{
  "head_dim": 32,
  "norm": "layernorm",
  "norm_eps": 1e-05,
  "positions": "learned",
  "bias": "all",
  "parallel_block": false,
  "init_std_up": 0.0442,
  "beta1": 0.95,
  "warmup_steps": 200,
  "decay_fraction": 0.341
}
Each number is 500 + 40 x the weight over its row's rms, rounded and kept within 0 to 999. Layers, rows and columns count from 0. Numbers have three digits each. The size before them is the row's rms in percent of the matrix's.

# layer 6 MLP up, 512x128, rms 0.282, rows 225-279, columns 0-127
093:502471537469504487457578485518532546538457508501483440532533546512497564449473499489482527424463533573514410504454457500516555399475486500504515486535521476617498490529514516475505499482478502487546542550509513495522475567520523487527457459510425419505496483443480506499442579470475541498475495469452506517503530473563505455465537474397528536537510526457537513472490545452585611427502
083:467488434566474499509565489437540534432480559542495469517505518451472528506437537437543503480528501516450528463534534536562433476474503437599562440480523504473589579513515533416545471485510453473472440493425479439502502491546412468558492446521466527496517586504532473479475509529467510420511498490566459463498533513446522546464468508563448523506488466519538506521477555487519504511504
100:557506509562495533506505560504565512494530561446479496514524524553481495556410519502427522416523473515450507430506510510441516509482526478504432502475519425502449515438565498550468546618505530487457460511471450582546547513531473459547517471451423550482434479534554521510485531497568541476471529588517512548513484501558530491459509576507483539488485500470466531465453468564526460503507
087:522518528448467482554519499497519489370573455550477553549548503549492578446459498531480530549562506512479566417515552553461517534451437456485575517506480539515560521518466518492464535475516468432476575524517483452431439432481513524492449434538520478502511498519476473448495486584493521531511598466459508466451477535498495491516446439467542491522497536539545504529516480564479481521508
103:498477465453459485516473584549575553538510564491476534458479504492508534495483563466551459497556525422535574563497503499457486484546459470458501444484443604492476572447467529422517541478483454517609522507472492538526483491465525531525570491486531523506450519485457522474510558479460486505482547499453493533446466457489526475530488543482520589411462464444472532522444483508531585486516
100:466511511513550541458473422498473500434477473534447487537582572452538461412494468596485506479535555465476492529503518479512462492617548491529404557520543510484529545491449475507536527507538475527509495469557516478527451506515521465488474505509415500429483501513554423481493539488526574519495476523473516499547491537472418519508521515535523483546403478520480520494502416489515448413460
105:469404479450546444496516499490518512502461473491548490555450524421534502435556573502498487512567490480503496556500431514462479540514582536496520455464498481498513506620482577529515586472545489479516545469569510532495497463507536543487505527602459532453526486481496522533504516452509486467426448486499470500518413529484526546480536500519495512479486481609416520520527499451409501515507
105:513470552454544501532454521508428515474492545482478544591479479460490490481532469411505472505539463533571550504474539499432513519513510484445469465473536575514419556484440425466497496543561453520514507516481559521447567475476503556494509498492497456452436492537531541484456419499494479499578566523569502534560609498494471505507443482399584527515541498515486539491488476516488494503473
101:499536510502514475510424495523566462493526549445452467502507482448513481470524563463554487482505518492510511523490523483434464545453534549518488471503485504492642466514496466516504520476480478500497453476524492483488442509491542421500450488478560456515600453461592568439466525459473503511395466466507483515480542528406481516515521622496486521484537412519533521509534478502576468543549
112:480551470511525468460517517466503527450527551482487402505580487514561490479450524500470469529575492433434484475552467596514513501540496535621514451441557465585452505467522471486496509492525481522455510474457551506460546545412517432557526491535500440478542526461474483490516511596441491544439493508511533508477520477570554510497516569512478502449478495479531486463449441533468501505449
101:466535456470573482514523478481490490467507490526417483584556482535482531455510520470475561474459515515520505557457525480497483508426466410484522480539452570492481489523576442483500528500456396571542527495554576502487541510456455492444497506511416519555503479543448435544471503491469583520555523536540572559577454446504488508460545500492548511484503581518492500484516487455450545529509
073:443485530527535492492516542453575531440455549469493543498460537536510520535463467468501400549489526520460492545481519461466419551413433506501452472513393539457539522512467505536494409500454537508471469500477493514491551514564514481502417541503452443546542510482548431443509448502463506444429471478500529521540472517479528412545476506465515507524508478531573555518500407500464510510507
093:503531566518432498472468482434425498416536536467523537499515480629507497437527503508491508576465507506487500495502499487501509483487507481520590588514520528465468397514413490502560511458476523493433506511507489461524547520488489427539544513484510510515581444499462501489520488474500565472523541481437527481461521503579518535533526500554489444521449485493571397573476500511526570488477
077:498547471505497536425528488448461531490527541460445492487457496494525509522458464503520508511551503460549528487478518426488507536494526552496461510515487485463536543580527496461463430538573463476524512474531522487533424441480467531533543466546516435420472493561529502500514508438453490452484459474569619471461563596631520516486440535492488437500462515509534530518472498469495490409489
084:502542547457524563542574533506512503523427521519505542552474559518521518487521460487551504599587530514489478549442520528457522526466564540455538412490513529452498511572434491469481452544523503470542482478465467523490571478488523502446450431473488478488555516520490526459448576515503519496425532505432501549489564472448574367483461458518481473543507458473488471456521486485490503489528
105:499462507513444602506524482492421544557469463529504522570579530561476462512501492524499505536552506504477517523471496501405577422534479390495493486442492537532507539534532453490552533493530410510532497500445477476478533548423438536478487491486429497511501502547521566477509490517449436530519517564564511505524556533510478519480561527496475565499535474457465473513473440517449415465527
112:476592570538490491521487538581445518567493497502436510571435514486490469520495540491499581377543511518434493454490582452470507493521463493480555460566503498514507461479554560529555510465501519471553480478520465474440505462491455495525535521543506471592552512507557546503545561406502578504456515470493523512462508525482493469481475496501444470454500536502473542496550454530435477441530
108:513503478481460499499542481507467432596514526504461461492455546503485528479496504494536543524647517484542499544472467488528468426499442494470554512554501525477488526625393536598502499531543436505542496498476572493489463535497482491487501464527473472527510570490505636513549495517479500488491492522483455438516496506498470548478558481476497536457443515500508481503513514556534547411494
091:420468472496582489419500435460528488508484465466442548512489474508524525473503502461454474484474577534492480516502537521570541521553569465526539515377540539499475557503556579461522474490581544470508470481490477498503500451469480508502483475444535428494474520398491562493402490580479537497500553452530521447492566487508537533503481426525481550461529517446505495537522463488556486472494
095:485455502584498447523496479488491431511510514533531484552449474486477490476437486493503485500537541439496579511490509514492533484460529527522444496495468474499546612488555467500520494511445557533566494507458531524505536576525534472533449516471486513449538492479494580535502480453553559524463490439461566530534516537503543601559458497447514513451466590487477463521473418371459482489544
097:475603523480498470514469549519484475496501519506544405452436510477484452443487498525495495540508547564445501555516565550552497490509549400540463499477567467536505456505490472434541514564463482463508501511551466459488491520561433505507472508499438426400501490522404479550500484568544519523523476428546552522478447519531524493492520472474541511588447507557512479454544504476446488478474
105:516543477493530457526494562502559507452552542524469537462473473568441499541493521535472464441504534536529522444528520533483513470504489498485406531510440487494523493554437552500453463503514515561562585497535484470523498446482466522492517476514506420452453551472481522500518477482452460414470434537582539540543497576510514599509466492550489460435435420520482508469515598473464447474519
099:524497531503478496485487543450560527501455439424466473442585513581564522428543453535516506438461463580533520586439555472488556490452479506573433482479473499494482492499531516411535476532520574492484425514520477529512529513546556506517488468559441504506534462501493494612459530485497456507493525498469495483571525531471461504395429504464573519495487507537493515488543507501505461507510
100:519503457513453477486519445444440454532457464573551492497484494443575510549431464420481519464555502493494500459492517489408502541472531596517562544497561491554503579490564560523526475546491509488512482537543464498544547511550547492535459481531515561541463447514530487435420486449554435510480478433456590515470526525423533522481514540489550504518481525551491542504493488501494438507462
079:407515537603529516525538505500436486526530444479509581505481556495464507548521501464508507476462498519521461603434482501438555508490577533446475504488519519484487542527488483485463414526513504563504535565404508511534513556452474491452469494474493445515480494516439549493425525500452458455420522491535523475457521479488437488495476501525478625508570436557538496531517482498492464495462
113:536440574546535521548502500532511449544519496443511602490527492417466499535464416474516469463458523432472480587433533506472479474493444478503539558441477492512451579439447542491493460495478509417491518514526524555477499533464433566495553497452517474484437491553539478568500512524548500523452510518442567504477504502531413497510469430601508524497508524522500466445452517517487502494497
094:524461467445475489523451550512494556485405488502500493410571485511490511499593496478586519493485442600446473521489479526475470452462531504527532528491481487455552471456496466552512467475468475508532518571504498523480527510553518521499593480550479466501561517513591471495542525472499488482523475471547651538438477572517534463484473463470482572535452505465459491528545525513524475482451
093:516505465446493488459542514585457510557528490487503459532489446503475463496481450458509556508466425572462416433507532487470516526537518487494478522472506485421526514497494514486528494469424466524476500482468515477416546475515535501448583462572418514564442523529605510434556515472533517488513491514499483568485594577446478508491448452516539496503503455551520491495412499479462482550559
113:469448502456497470500490565539541527507513553474479482579536487449536552479533556513515519427445495449485496523473581517469493423510480514613496451464446536545527466555496495485523500494483483420475619524551493505498489499459502416552533479484513492497528504442504532479493494463487487475477499391517520429576535446402503536507533449531485471509536467554486538497555513432528491467551
100:497372456485431485530439528482517501468521517559562540484475510534444510465581503503509558509402481517440583463462515460479492497540544438513488504553509482500554475533508515493388498533488483547479502516515451484478515527547459542514551533474583467478471553527482548436496486476511506519491528595464495419545532458479512513497512467501549506477553518534482587569520469542548463477540
092:514502538583529476453499451453502557539541489543441495501523443460507488521446513472578509451479484505574459470479472545468504489494509470478514468496464533491495513528478557564498461541513481550548516504520495575459550478459430488503532475469574439494458516556521463468441508407533475518395480464453481513546480508471508556488494596550533585541495530448530479376483471493475552477537
105:510508513501528545461520495507520520489515509483476515587514557512471537452524473570490560468490461491511401506464618533575445490488522472465483515473482561513461522498468540491601503509468439527539542468473505575447588487482480532480467495493473507452440444436525494402498510523544485536483508462529544532458489468492555504538562510536466470511406524409532522568460477533533440490486
098:503500498464525462464501452493534526512511526541486434536537499493538597524467519491522517449499535452441459460502442539492498548496449479524504542536536554490439483460443481519380489516471488528421480497517443539532465538472503566492509467498619461509502579580518496478490465493504499485469478451507466481664456503508485510442480534519452541533463525431473472457506465539543463489528
099:509478491458504524550447595534504465507507490523432470512517506494461563510508503473430421527577447502507539408456474475408465502506519464577482606508490490444491480467466487454503475581504516512488551566532420417458499482429530561504546544468499547504537452459524484506517448484532549522525520517467526403538489567522525513482491490465489550473521505551447472496550538454478510522524
109:552499541468473478483499460490575458500478439542464515448516479501521458567535468473460438493580513513464529520443474555491608512573527483506487428397476464544566477467570562459518516469528508499485525465433496472497534569494516464473500472477477376489492477510508492501526461567529453564501477547488473509463517458459489509467474526569556494544437574531539485476438487466457494477523
098:602460544515438509499507457470577541421471468530539527535473454496430528523456466517491557510475481485444507514479498555508505504535509443509489472467515463441546508394509551471437439572529480474498499530465515478462496519508412469514456523492509441549522497616542490478501497458593583474497464480445473533575498528500444521471468526455475509454481492503519472404493480515480514498567
101:509478524484497516520508380553536425518522540425442539474543452540480462520478578533534458542465546460528451450485545512491422527512510478492469466497484546495490471445472483576488512422490533502497489492510529524504491577512445520580541541556491536533484556460546505491514462519455507475565441526462516498461531488498537507530585495544492453458509476438555501553466399446566539558483
102:471517537479569468489472506480512472466449521505478522499451465562523490505567521472481567521491451551485525474398451524455469521493464538499408505570573453535481570444459526425466500526577476457437545511492454508503470476532417501530495533464549530529583509501497468455441543551511511558479503523508510558477546550557494534433447503538514480502476553499440536608478478487503481549469
106:469468546515583481529529472507469482481490515509543502515479583508527524495516456495503493569498457529525417482419591419460460506514585477511422537533532479532486591429548471452480498428437495503482490487541482398525498517543525522475519490512480516525550568506565516462497509509511539493494514548540557479454484511500446524485526420478525572465462509537470529481430573483448442550534
101:547508506487492553568486493517482455395479424531508519578468546546522476457523510503516463571514500469528477539477477568520502565525496471502519509514453535510452558438418514492519567526460454466469574488592496503502477498565506509514490438458477509499565455467489497500492516523472535512452462506459493440461574551555581542449550506540506504533472387564519522496483541524421533540512
088:564458433497554494490442439445478474548454479468502525475482563489493469450557469504492471469516516551471592542500488518483530476510527515462479547523492525505513537493495636576546458534451523512471538522515484445493524501491526546435481490496480492530537433485490463469440538483490545489485449393527580534495575542537487416478518503486536552443551478482490533568564448546439505461513
093:529470479415505499496496498481564508477472497465449475501507428443574479542506530486526508516484504479516587413555520490474477516607548406528506530544454494445498415535506447443521515512513537566446572464524483445435464505529554540467494569474515476469514496506518481534477492482542546446437490538492522576485480494477442495511542465525530510495501565549549485458452521574495491408541
104:503452552474467528561498510482515522461577568519548541567478473496473525465405524529499459485527476466427420479502490470484520564474494452497479540501545528537439475437510474464513475472434445478466564539491537553519486486399529408508454405483453535503579440509494477519543548454483487522509566512479509558543448533522454504459538535525469549506530494539490453486443477505493509588497
095:510514388465486524524465463486494533580479495470473471518486526476517461525505555530509526505485464563510468548461509499524483508532428462472508401534566538457509462530463513501457478556419389553544465547533490561517509478434450449434544487489509514505531451578516488480546489502457569462512416490477519488508489549473559483513585429509489515473502482420500531460526443523579500499519
099:502490482503451519452413508508497456560474576503488518538466511491536521493516537499511492430558453486425519538534527549430496545488506494550414562483516594444524492478493439441515565499540505458514470526460556521524593628500486473518480450528513554533504492476499489600489465531497440456499491513439483496547474466413472528487494526514545553509495461519557551450479474499570506525498
110:418529450532483597517441473452500501498501529507508497532445458522471384549438559515508461437497398475526481457412493491503526440479443471502502533511528518527534526545515572490542474466486528505553503476615490471529540517496437484538562517494482486503571481588564492483492456518489491541501478504491567473463469478526488478495494554537555453524538510578507441516489484499501424543518
108:521477508471484559481410569533477568507400498516520559495444485530505460498434465561518549406417463466460491510483543523485514531530525466510398439501468543490549509473574541505541493498501485535468496511520492568435521503498515461445526489522492551464455526479564568437477553498540415522500498483515546538532470450553491483514509566506521548456456541520494494578468465530524443505450
110:507492571455525425559466490455537510561561544495500531507463505507499564540514442436588530530466472545494527484479520516515482550530534500471414456510542473518457532423516455502450494500439506501533486478498491502482447477558554415450496457539525506464549486454558534485518554378504598515515507530485517524460508506517473563573495534535505553457497574551417491482455500498468487488551
101:495423530475454518509433498499622504521444490455555477487435510517444583502461508439548470621506569479491486520535441478494573507510518487497551504514492473480472459400534471491555511450558492504503428456543542464475503515513471554475499443516476435521454480516471565461513526589535502591484589526494545513501521504512500509491456535523478521488510429553537470514530505474522493492487
123:554469429527504561525493518560492486432521481525524473518454473514524548504503456500482463566533509469488535456459504475462496502408469482460554555381508516468454539494515513469608543532513477518507576482534508484509509483415511475528483491585527411555609533521423487521466532511492560504464544484418496458403509545516541542552512519500520480506536543505533473468524487513485534512485
112:597438506445493475452472537516507489496500530495520474524517452507464554443463520477503496504491508620457483410477485534477461457450548493499424463472498492518512583490503423508408516468466524590508463510530470470563514527520542513549465440481477473508503481509478519490505518492535462484443587579495526511439533516434441573525462577516535515510544560468520458494477462480593501526519
099:594514496522435528461428502509541472495513449492444522535535488492492477509506576521541542487502514448542439499464470457465391569509549537492470513530469488428488465522527466537522431518477452492396445485464533508523456477488503568451494485522472489515493529471593554503470479492540532565500475572476485599563562563444500518438489434476476489462493468516521502514524427535514529494453
105:454483495472457450500463507499508482490514514469486507486563539526431481458449523503459498450531491532484419545493488527463384483521503433493521571489490525476503491522497603528510521549578516622528442464542475485502560534484472485449533510519516517512548534576460488522557484565536526477526582537485464501522534480503419511528416428490410512471537512551440439504533488455490526510515
092:511481504520505478467542506436475447538488470454473544543461472564563470556491616435558507445484516442524546431453507505451490556540499509525433430518514563502513524525459521435499526478510473484456488437513526490460506531550476516434603463510535477460459508500499480499477538475463431389471482413533544500529533477484554541569491466542552514484533465500491443511550515474529558530502
086:462473436468478496495510482429484486491499549543517459487432451484554512472523544499471600502504561408521357514498491553537465516478555451510468546431579532501493507516459515519486528490519508576531545433540519539478542514443518496472426470541449462478526488447566472490575522471514468458503488564484507510486541509550536512546516495504458501437447554452489512547568478539545485527452
# layer 6 MLP down (transposed), 512x128, rms 0.269, rows 225-278, columns 0-127
093:457441419548550529465476425545489493581488544528524496487453527384492501529558509512591543571457534486451495508521530528516503516488429542461452506563499525506474488517458540517466480460549406483505517439495489461513533497498464500458544583510474478491480487500481519517496500504471512513528478535518528485515448430519553496582490463555556481531485446533444553562500543437554455449588
083:538492504448460420452461568526545488529474496461513479517507462509586522462459459565518471412506566513552484547501507494490506509552429516427511485601610489537487495461514405537464518438554484472541490510517531455516515492435522517454535447486544513501437444431491488521460497489542493569517459439495508476438495559495482452460549461465548459484513556548470488486508510441495453489492
104:504513488539484516476547425524531573501539401505458461499538489488529555576503459602403410463471467566528503493506521465521487431541531467490443450491499471450586529474474479456461500513518485509562506499486483474571561507545447471520470404490484498543543475552449431459527485573470554483482559452569477443525493498498503533518526464466515470464502520468509500476493517532548476554517
090:508493513492502468531589464511444510471532501485540419514492531513555486557471476538491410567459411450571512543523508443517453465479523518476421532512478518512447484518530490517585531547503512526527578502449518463461465528540444467459520566440475583482436505542522519495517493516486392551539504585521459504448486442555524486525514534489497506560525543539474532487508561436527541501507
096:457478471538516529554536507575483504493462508508521507490506529509498533504506459508507495472511513487407514518466495437467493457561436541408438456500432481504480535577549494548516531534555515447477480458507470486444538382481503514520547513488488512525555532467520430486480531546438506490551518408560447453557619479437496490499536516541562480506529544546437428489496466460457470475515
092:500491510507491528467521534592559553495463539462503544505508460483521500515560518500457418426507455481444543440509470497498531517496438595564486461511472503473466591527586441458515570553518517444551555559496471440518500433491572477502541520506470482476486478471481493514508538554486489545525449459460465454442500496450433553556429458516491423497582486550516510517519514532475501450507
127:438549541462517499531470508478550542570453480471484516571510563517518443562493468525497547512577467518528476408466522581468492459505481494503483513532492442522552472484523491474417492464478415512439488460486436537491494528497543544515525509500572571503484445496537547546497486473480466488441539495500503535485498476402539509459429434584463491528492542409531492557492483500501538430573
095:543567487457557551475464489510515539485447537450550586477433467533473464526523493476528478448509450459519508542559654490523515454499500462467503432470461480537581519434509434553511497455526529476539516510551510451449536526495512544488528525460520456503467480531471477439527514466514496492420530481504503446516493500475523608512495502528453533496482467564539480569440535477593467499481
089:525531490556498477540510472480383514535437496482526521452452525556521480448427483563547510450539483502513515517518492484530498432615506491512481559553530469499479487428472516503505477433443520447439555501532473540464455514520452557504518475468543523441523499455504488512520474540549509530487471482490470597557497449533504394482492523423525507577446472518561445484478476507429502447531
120:577459489495450483501493420605462504520515469558494541536472478507489510472523483419536532549484591503378463491492524481498579524440480477442501499470564493508487540459424546517555500540474513470507487523458497502568488496472512550540478550497420522423471468439471520451471451497484487545477447485572531562506464553502506544510465532451513522511539515585481506519495583503449529521494
096:519446482527396494567483542585509515521512556548463503495482516454525588507497544557500545442439533520523413413529482490503523401481474536459543475497500569560577484477377520486484496439493507448505465512466538524567542458456504534468503516450519502475513526580465557527527490418498480463440492454441545506440528532492520523481497490520511510564496490541494479486478508516526486509529
071:500570487469491450448453512438505465524546479511465455473498502473534471481523518536523536519494484488583487495522549476571561487544418455345500533508506494478492466520506423541483563465530524453507505466487503432423546460490446515469616482442489533524420505518480476519549522465465512553504471459500513520476495500589516529459498496465478487500497565464428470473548544505473543551556
080:473488530504521549539538496471434452420500446510587528497491506526492429520512576502503441477448567526492504415527542500524495441443493470482492495484505473482550494502522551509518562535514449416472439436445528559517506418505587467454472551481500454545441504536557489494522468488531508524485473526565492504456503470517472574481475506514420507526471430525581448587466462452535514493472
083:468533446468450534533521432454468570470528431506479539473520550411454573490477520543473507458459503446482508409473485447482498502462494594479472504554519469519456477540436495487515593513470477452430466439436551520527468510567438490419473565483516489507531450534479487481533516513434488487514508467522546503458448537545502472468482489558470550569500505472480467493498554428530498562465
079:537513481489518486462511522402512491537538523545457522528514437475514510519586450504509503512498503521530482550539489549501552492514402464379507478528472422495535447450504502526486494485488471524481455461528506425482461607500506489499485465486553562522481448495542492534431547535411481559476450485439540378477534503461518495428486492476520518508563515548481554484485511567543502523448
116:504515497468542523502521506501463482494465472464493481481484483507489519518566538583493547477523435504561519478505481556531475442485518464419566526395516479507454486593467526493470529509560526574481493458468432519641506514492545466493468506486561447424490478508447477486491499540422467537519434508503574524486430456430467566472497455546537487498464470538525466459502489582456515488503
109:508506522514438529485539521554467528525421571498449545476501521490430468548574565466446555549471411472516534518508498547516512426506458572536461504510522514480492575543541480484460425515511467503470513469457527565504531461550476498455516464507475511507468487418452467538490460475532516488561526488405514606441484521536521490428519464485519616527488499476485567487483522489548471475495
111:524532459562549522460500479529527589428534511420469553462539452607488485579458485408548493492581473488425476487515536436520491480454503552520510514456454483485479502454546507431541589479557498522510539542491502529489479408458506434531500453490496519467453456440504539528504506468489516494527481490536554499471527502492525544532496525538539545453572447537487477437458528492480574492503
086:421511549552512489493512476585483457546521488488493540511504477533517513551508476536498511588454484512518489474567500457372449538540505517493499457519479498523494518552486495566445468528529531568605454568370466505504486563545533569465570504540432473509512541521502490487486527513505477472460541524523416554422466525462467485487493525500556486431513511533478558515518501522510498521545
093:530540504495497498473455490497491517488525458463477522559431547485560563441539516502568568491467477493435540550465487465531467485526500473487486517520476523460509560508508419516473549482522485478462498437529498498429436559559424551529564485477431541464510527481561506479480518469564521449388496484460471523493486472453463436507469528486460422469511449491446585520528431528419496506578
090:534542491491515514478626459600488488456469427482496392519537489589494500475542513523460560411619480454501482478486497506470497488529482487446540436515471489558522460488492489561528512516523455514455507460436518484519488387476546538518456523494534551520464537433517433492456480532532538542521512541457506496467517481555527508523487475465499499527519544572522554529484452470480509538533
114:500467418535497480490500518510464547524470525477516505476465484462471452522459489511486412388467452463518542461506476481490517449553467518529502511556476468528503496478539467465546490493507513561530525438551593457540450531503464525483502478492618418544471480532482524507563607560475489423519499554543550528505462568458483488451484597485507540525461420472511519510533521494487490497571
099:497457508515518542490537497556511456495513469512531515443552522451472509442564478479547448492522528462516449528556476515450455604450458509560491518432487539482466574487508482516509593481448501416456554522514502467574495528482512492463547535556539523457485486537526475530542498478503495534492528577481539571520435563517491473578525496437517530550475515465466420463468544539487567604496
103:521449506487495512512479487542519549501470527530500556539501473492536526522422513444581540547474462566508502551504511482471492469492445519456498526513523520582400468406557478461587483493461459523473487534508474417582502454456536505515501551526526518556486484391549487544552522476466497456515501466449510482479542485484562498547536502576517515414455514430433564498541503486511485433516
082:511508473486499394520557459432483460483494458516408469502492496447535552523553519491556432481510517554466534513513536435499488437501476570454480505600432525506541495447517477531566507430459414541466513499502511425468547553493411497493417496481515516491495462457448489542529459490465552514522530491584485523472451490429498468503458492501509474424500492546533575548488512488508544486490
121:434535525456434537463501518507552487513511496493454530440549502488569496481550464457453484496499456522464471543501503544475551471507558535523469514535539541493471473526481513531514497473427470442449467481516473474552507599525476533517443503540531504566423439562440567494504527567435521451458550508478541488561433523497499475448559481480526447488461545520526587528446550468506497409417
093:489513543565473521455474454536465503463538536465494509585535464521545492497477435452441547546494524495499551494520423483541546514536406506531505468536485540443495450485517458553544469508520510504496499484453453512428484365547505513525494445473477463532599423476467527464536503495567454453516492512523505484484515524445502451495460556539559497509521436596526518498461604490493506477519
092:493449599470518567516494474452533521526423502470568488526469524534536496510481508511589479561430489471517528483525516515569566432512492490479489472470515479478529570466477532492506467498427452469515498445527553428553517574487502558412515516451538497480427442512515501460479524583478453603516502504463439470478461500509523511499443528543442579512550513554545524547552525518484512508528
118:452479498494485510519500499506464548473498575555497443566489485485502479569510537514536562446487504479499561496532460475420502409498523450496555528460526531488461526456609458534519443486501528496577542502500437453489554606488562517508466448490506461502511453500531528510423446430493539568486518483505457503551498475460489496418519564505526455504444475465561472443480502488561434439489
094:518428507483491550505500512550486437512556504495463595521471452555461453549427464538491435465517452548492453486561475493473485491550483513402551478563495469559507513487497572515459487505423477511493468503463504455513525460548485509497482443406491487567537506580516392562484521506444474507485516487472500488514520446479517570509502500479458487530497494524552535524514588504603523456563
101:504503494523487509461480501474523562561476554542497534569520516427491449524438420538541456505518484551525526545496515570467454471520507531450415418558428536505534477510553539532430446463543522483570478412554485537485536537509505562482458507471567536414511491534505482447505421492550511553485540516519481473576506445503538512540523545562449472496473531506474488431505496496482458558497
100:449503496461492523447571480580564545461546525509508567484432544514477464476570537484478488519510397425639513517468570497558445531548501507522468473495467490478472441505540462476535438544521430538542460524483537472503494479492453454482539519530496594457473463487445480483438504496520513535432475567512474507538488511515537521559466476516516469511469442505470431529486455469513521455543
087:462485487436480549445542447493517447469498609461543424534461631468489506443493551435495517448530473472461524536498483519493448423539520514490528473517453577439504520475494492554491501532510510460541490511463451532418469566511472566473442471528540512497527495570553512524480478535520519520512475531529409450572478533503525498521530529499464473458463534470479497478487520480604518497563
100:508482470501519510524500469534511560510485536475468548491527443554495473495458442547525404539557518549541509501574434539466569510502479503460548493473518551463573525579471500551405441553512537544492558509529487535522502453561477454555506432517527513519494498520499508481545514498454531539524432503494441493483469422522386458507494498472455440548539547516538480603482483517559550508482
105:476537521486560517494493503494487444534482539431521451463458486521505561549532520528527542503485466551460479464531461562551489471463473501529470412564519555555526454442564483514483498461493471441535575507459460599487521526505582461481469518447469512545461445520591472505578508568532486479566511509492479546482441509508536437547482459487437506510454470483469544476567484438539521538423
104:413418521579603521549475469450459417531518623465567513506463505477459457468548531541521460512460508475506498490472547474455524513538485473515557496510516554470535477519539445517467534422497493472469432482529580515521466526524488476506597503442524507486490537573502537449518466455499481520469522495467529544518453457505474501540474475550482519464455576454475521534497439513533500557556
099:531487477465461429486459529437475460536433515521471528472524487446564559485480458496432503523490415504494526507516521475467428454498542478393574504474577482511465527469497501535451525484410471603466472452554546461490513585481429479514514447490474515535527570559464533543475471506559450503509573496494472481475517519438425508543522448436524500473503517522536500500469501512458496473442
099:514517574503482414541455471482458532451407567569471453507501515435455507510498519465527474478516484551512476464527525528470518483437477550537465490491562527465561563494509514586492462474546597525563557476484476518521406568457495510506440507538490457520521505479498450535537553446592523522508436493483424517508536521444500480504495443461426486459479497497453485589510545527501505499528
108:472487502477542461516505462504532507505545469450516467533478514495592467450498508419468524597475562556504513520445485505472469593491446519432558468518569455446552517544512535541410429527557483527511461478465525431567493448478548499515488612476514436511469484523409488543450494506538513504490504532461523533522485525471523511547543501472460483521497495532423455538506498430511464466441
109:483507496546489458574502536431444607469609480505524509551568525499460433479498517531446450525489519497558498535463487534487481482506489469480516560523504458553516489535490468481427505449471480484520448460542497528456529566514488519453506537480533465487553444513481472556478592451518485597479491527579521562465498425542530485485499435542508551491526515539567538482537533546428555487541
089:504459448491506438485557532530556505484541562539494517541508492472506542472533488526526497490505477472507501515527536445551426519500447563492450469490484476550489501561482520453446490505652544529542493448471466428493512497504512472456437475530543498409471396495512421546502512472472513505558519515525576452568509525527489502533431466462518397512524574473508509460561541516519513467474
088:454501567469468468417475451500428561538477533557501477555596553476464487529507498586410502540532475495522451506421517509585472515494538517526500463521444448478514476482497420540419545505518482502517501525473453543418474515519483461464525538545508470582448471479559480525524453469458506484436476534565474527552478478493595453455489495495509457517530495518450546531466552484499529485487
099:566453477526530453428514464515507490528509554526501445490507543489442523553412508546528483451560538586489532458492519490551486575539512606478518510503502504495498543521493633482495498487537461472531536520455538464558465454470470503538527565440507541519481490484502587475510516500456554415444462521547452487529450466506507444549453467603532465549485504497471483491533509477554480471483
105:481485509527478464467445458467435561474475536411549554461439540475452456449491479535443514547524547581512464502434508420597532483458582543425542557448485427497486500471502520479519507475483474488500561437472487457475485518485456514513546520466464503468488487484507401468544484423490543474481498535518519534541545481501509426499500464480466494485514512528460438432533490517525601482468
100:471495506485478531482445520547456533429524485523484468569444509476437446568502398485601450535493543494518540544561554479451581524433512413537449510526481463484500505534471427503509570526470533546457509502454517483465469553521488429472489420476513496529550482551462542477541471474483527506505552484595541456546509544549458467445521505494501443512529499461538464531496517468501506567531
113:497492524496453467477458545387492442520454508564488510496464532462565552462585559463495451468461536527512546550579464514465444540503480524468500424513439469503465488481551542509579477516470501472531511502463497490525523487515518530488527564537455481511435576510470484566481526488520482498524448558439467443521531505481579507502501471472523442503516469440459394585477545506484453529429
124:531460494489546558500507474481505410447564508525484460562440467565515485432476475539602483502510507531547447525481436477535481494528517456488534570430489470461518506512423493489380498519463504557532527543457464505467471532487456526468484498444491504446499484442462519428522513457482527494481477458557546461508449462576551514518527510444447586461481525460468513536488485444494527423556
106:453445482503464482480452506477504501535461510497538484509506559463482581510514540511517412511463518436417526474487439482485447495581504455504463477432486411484456553499441481449507499557466484502457516467447422518509437566476536474471485516557511492522500461511541498440481508561485575490485450427407476470471506471452461496445453524525484451502583533507418542488530562465471437526508
084:459452439498466505487491484530434499485488488535506498457519523462485481496564508542521533507497453532460499458545535496496471483455462540459538467467493554434505516492478505480505474499527502542463491466525561558509392359533486535510573524453422502400464547516509481567525574458428444480530518487481487427485498501501403487485462523530503522493566582546568464444519465506497540446492
123:501477498531425508538548525424494426496486525531564520527478532544547472483490505496481492507496408504476470493502463480496495505458579520499517553419481495413507511451458519505481520537546549508558548515523436494514528490478546518513472459553468468485551476510429506534479540505484497528512490427431520463425509475542486522522539520469537477551433589567640508507496420473435506481422
107:444488492511486453469507473495463510445495491422492554452475533540499447490472485497450404470523549520470503533485507490572522514483494568441516487494535477477450467470549552549566490535528511506535480516489434452482388344507480395506513488501534513413511512545532470445482456554503523499497444454525546495487554530542524512478544474484526444503491486574529506592514547511522502480511
096:504445562531471501557524453413537523449504488513451467553447466591463434578517526589485495471461532512509504467505566492511448431531492544476580498490561492509493526488529450512506568434490513491479481502412556502551498539528492518499522495486468541492490441523485475520517512371473459519407481486459527502563534532528490441490550462454508497498501552455541450458520541545516543476548
103:474523492495502545501456525425526449439498495578447545471445497450550524466540552498521451442506465523514452497481502527534490529471472431470482517498571545490531456522489489465529532629524536491471495562535500571502453520493450549484475500511563537517536454601581486530499507511496471426500494467557502531501532501458506491511424497512435457516485531455498490621408493522522465454544
094:471531417517516476501536491463439525497485444531500604490503477507543494447501507526528512499443466438525486420431552442523527537490518559457471450501526416508488518556491521449495575495536480527460491470542507487455553489597487550501504552496441413496501450490518498511484506501516508429490503468472441427479511511484411472536525551488604508530557475527488546472528445533536566575502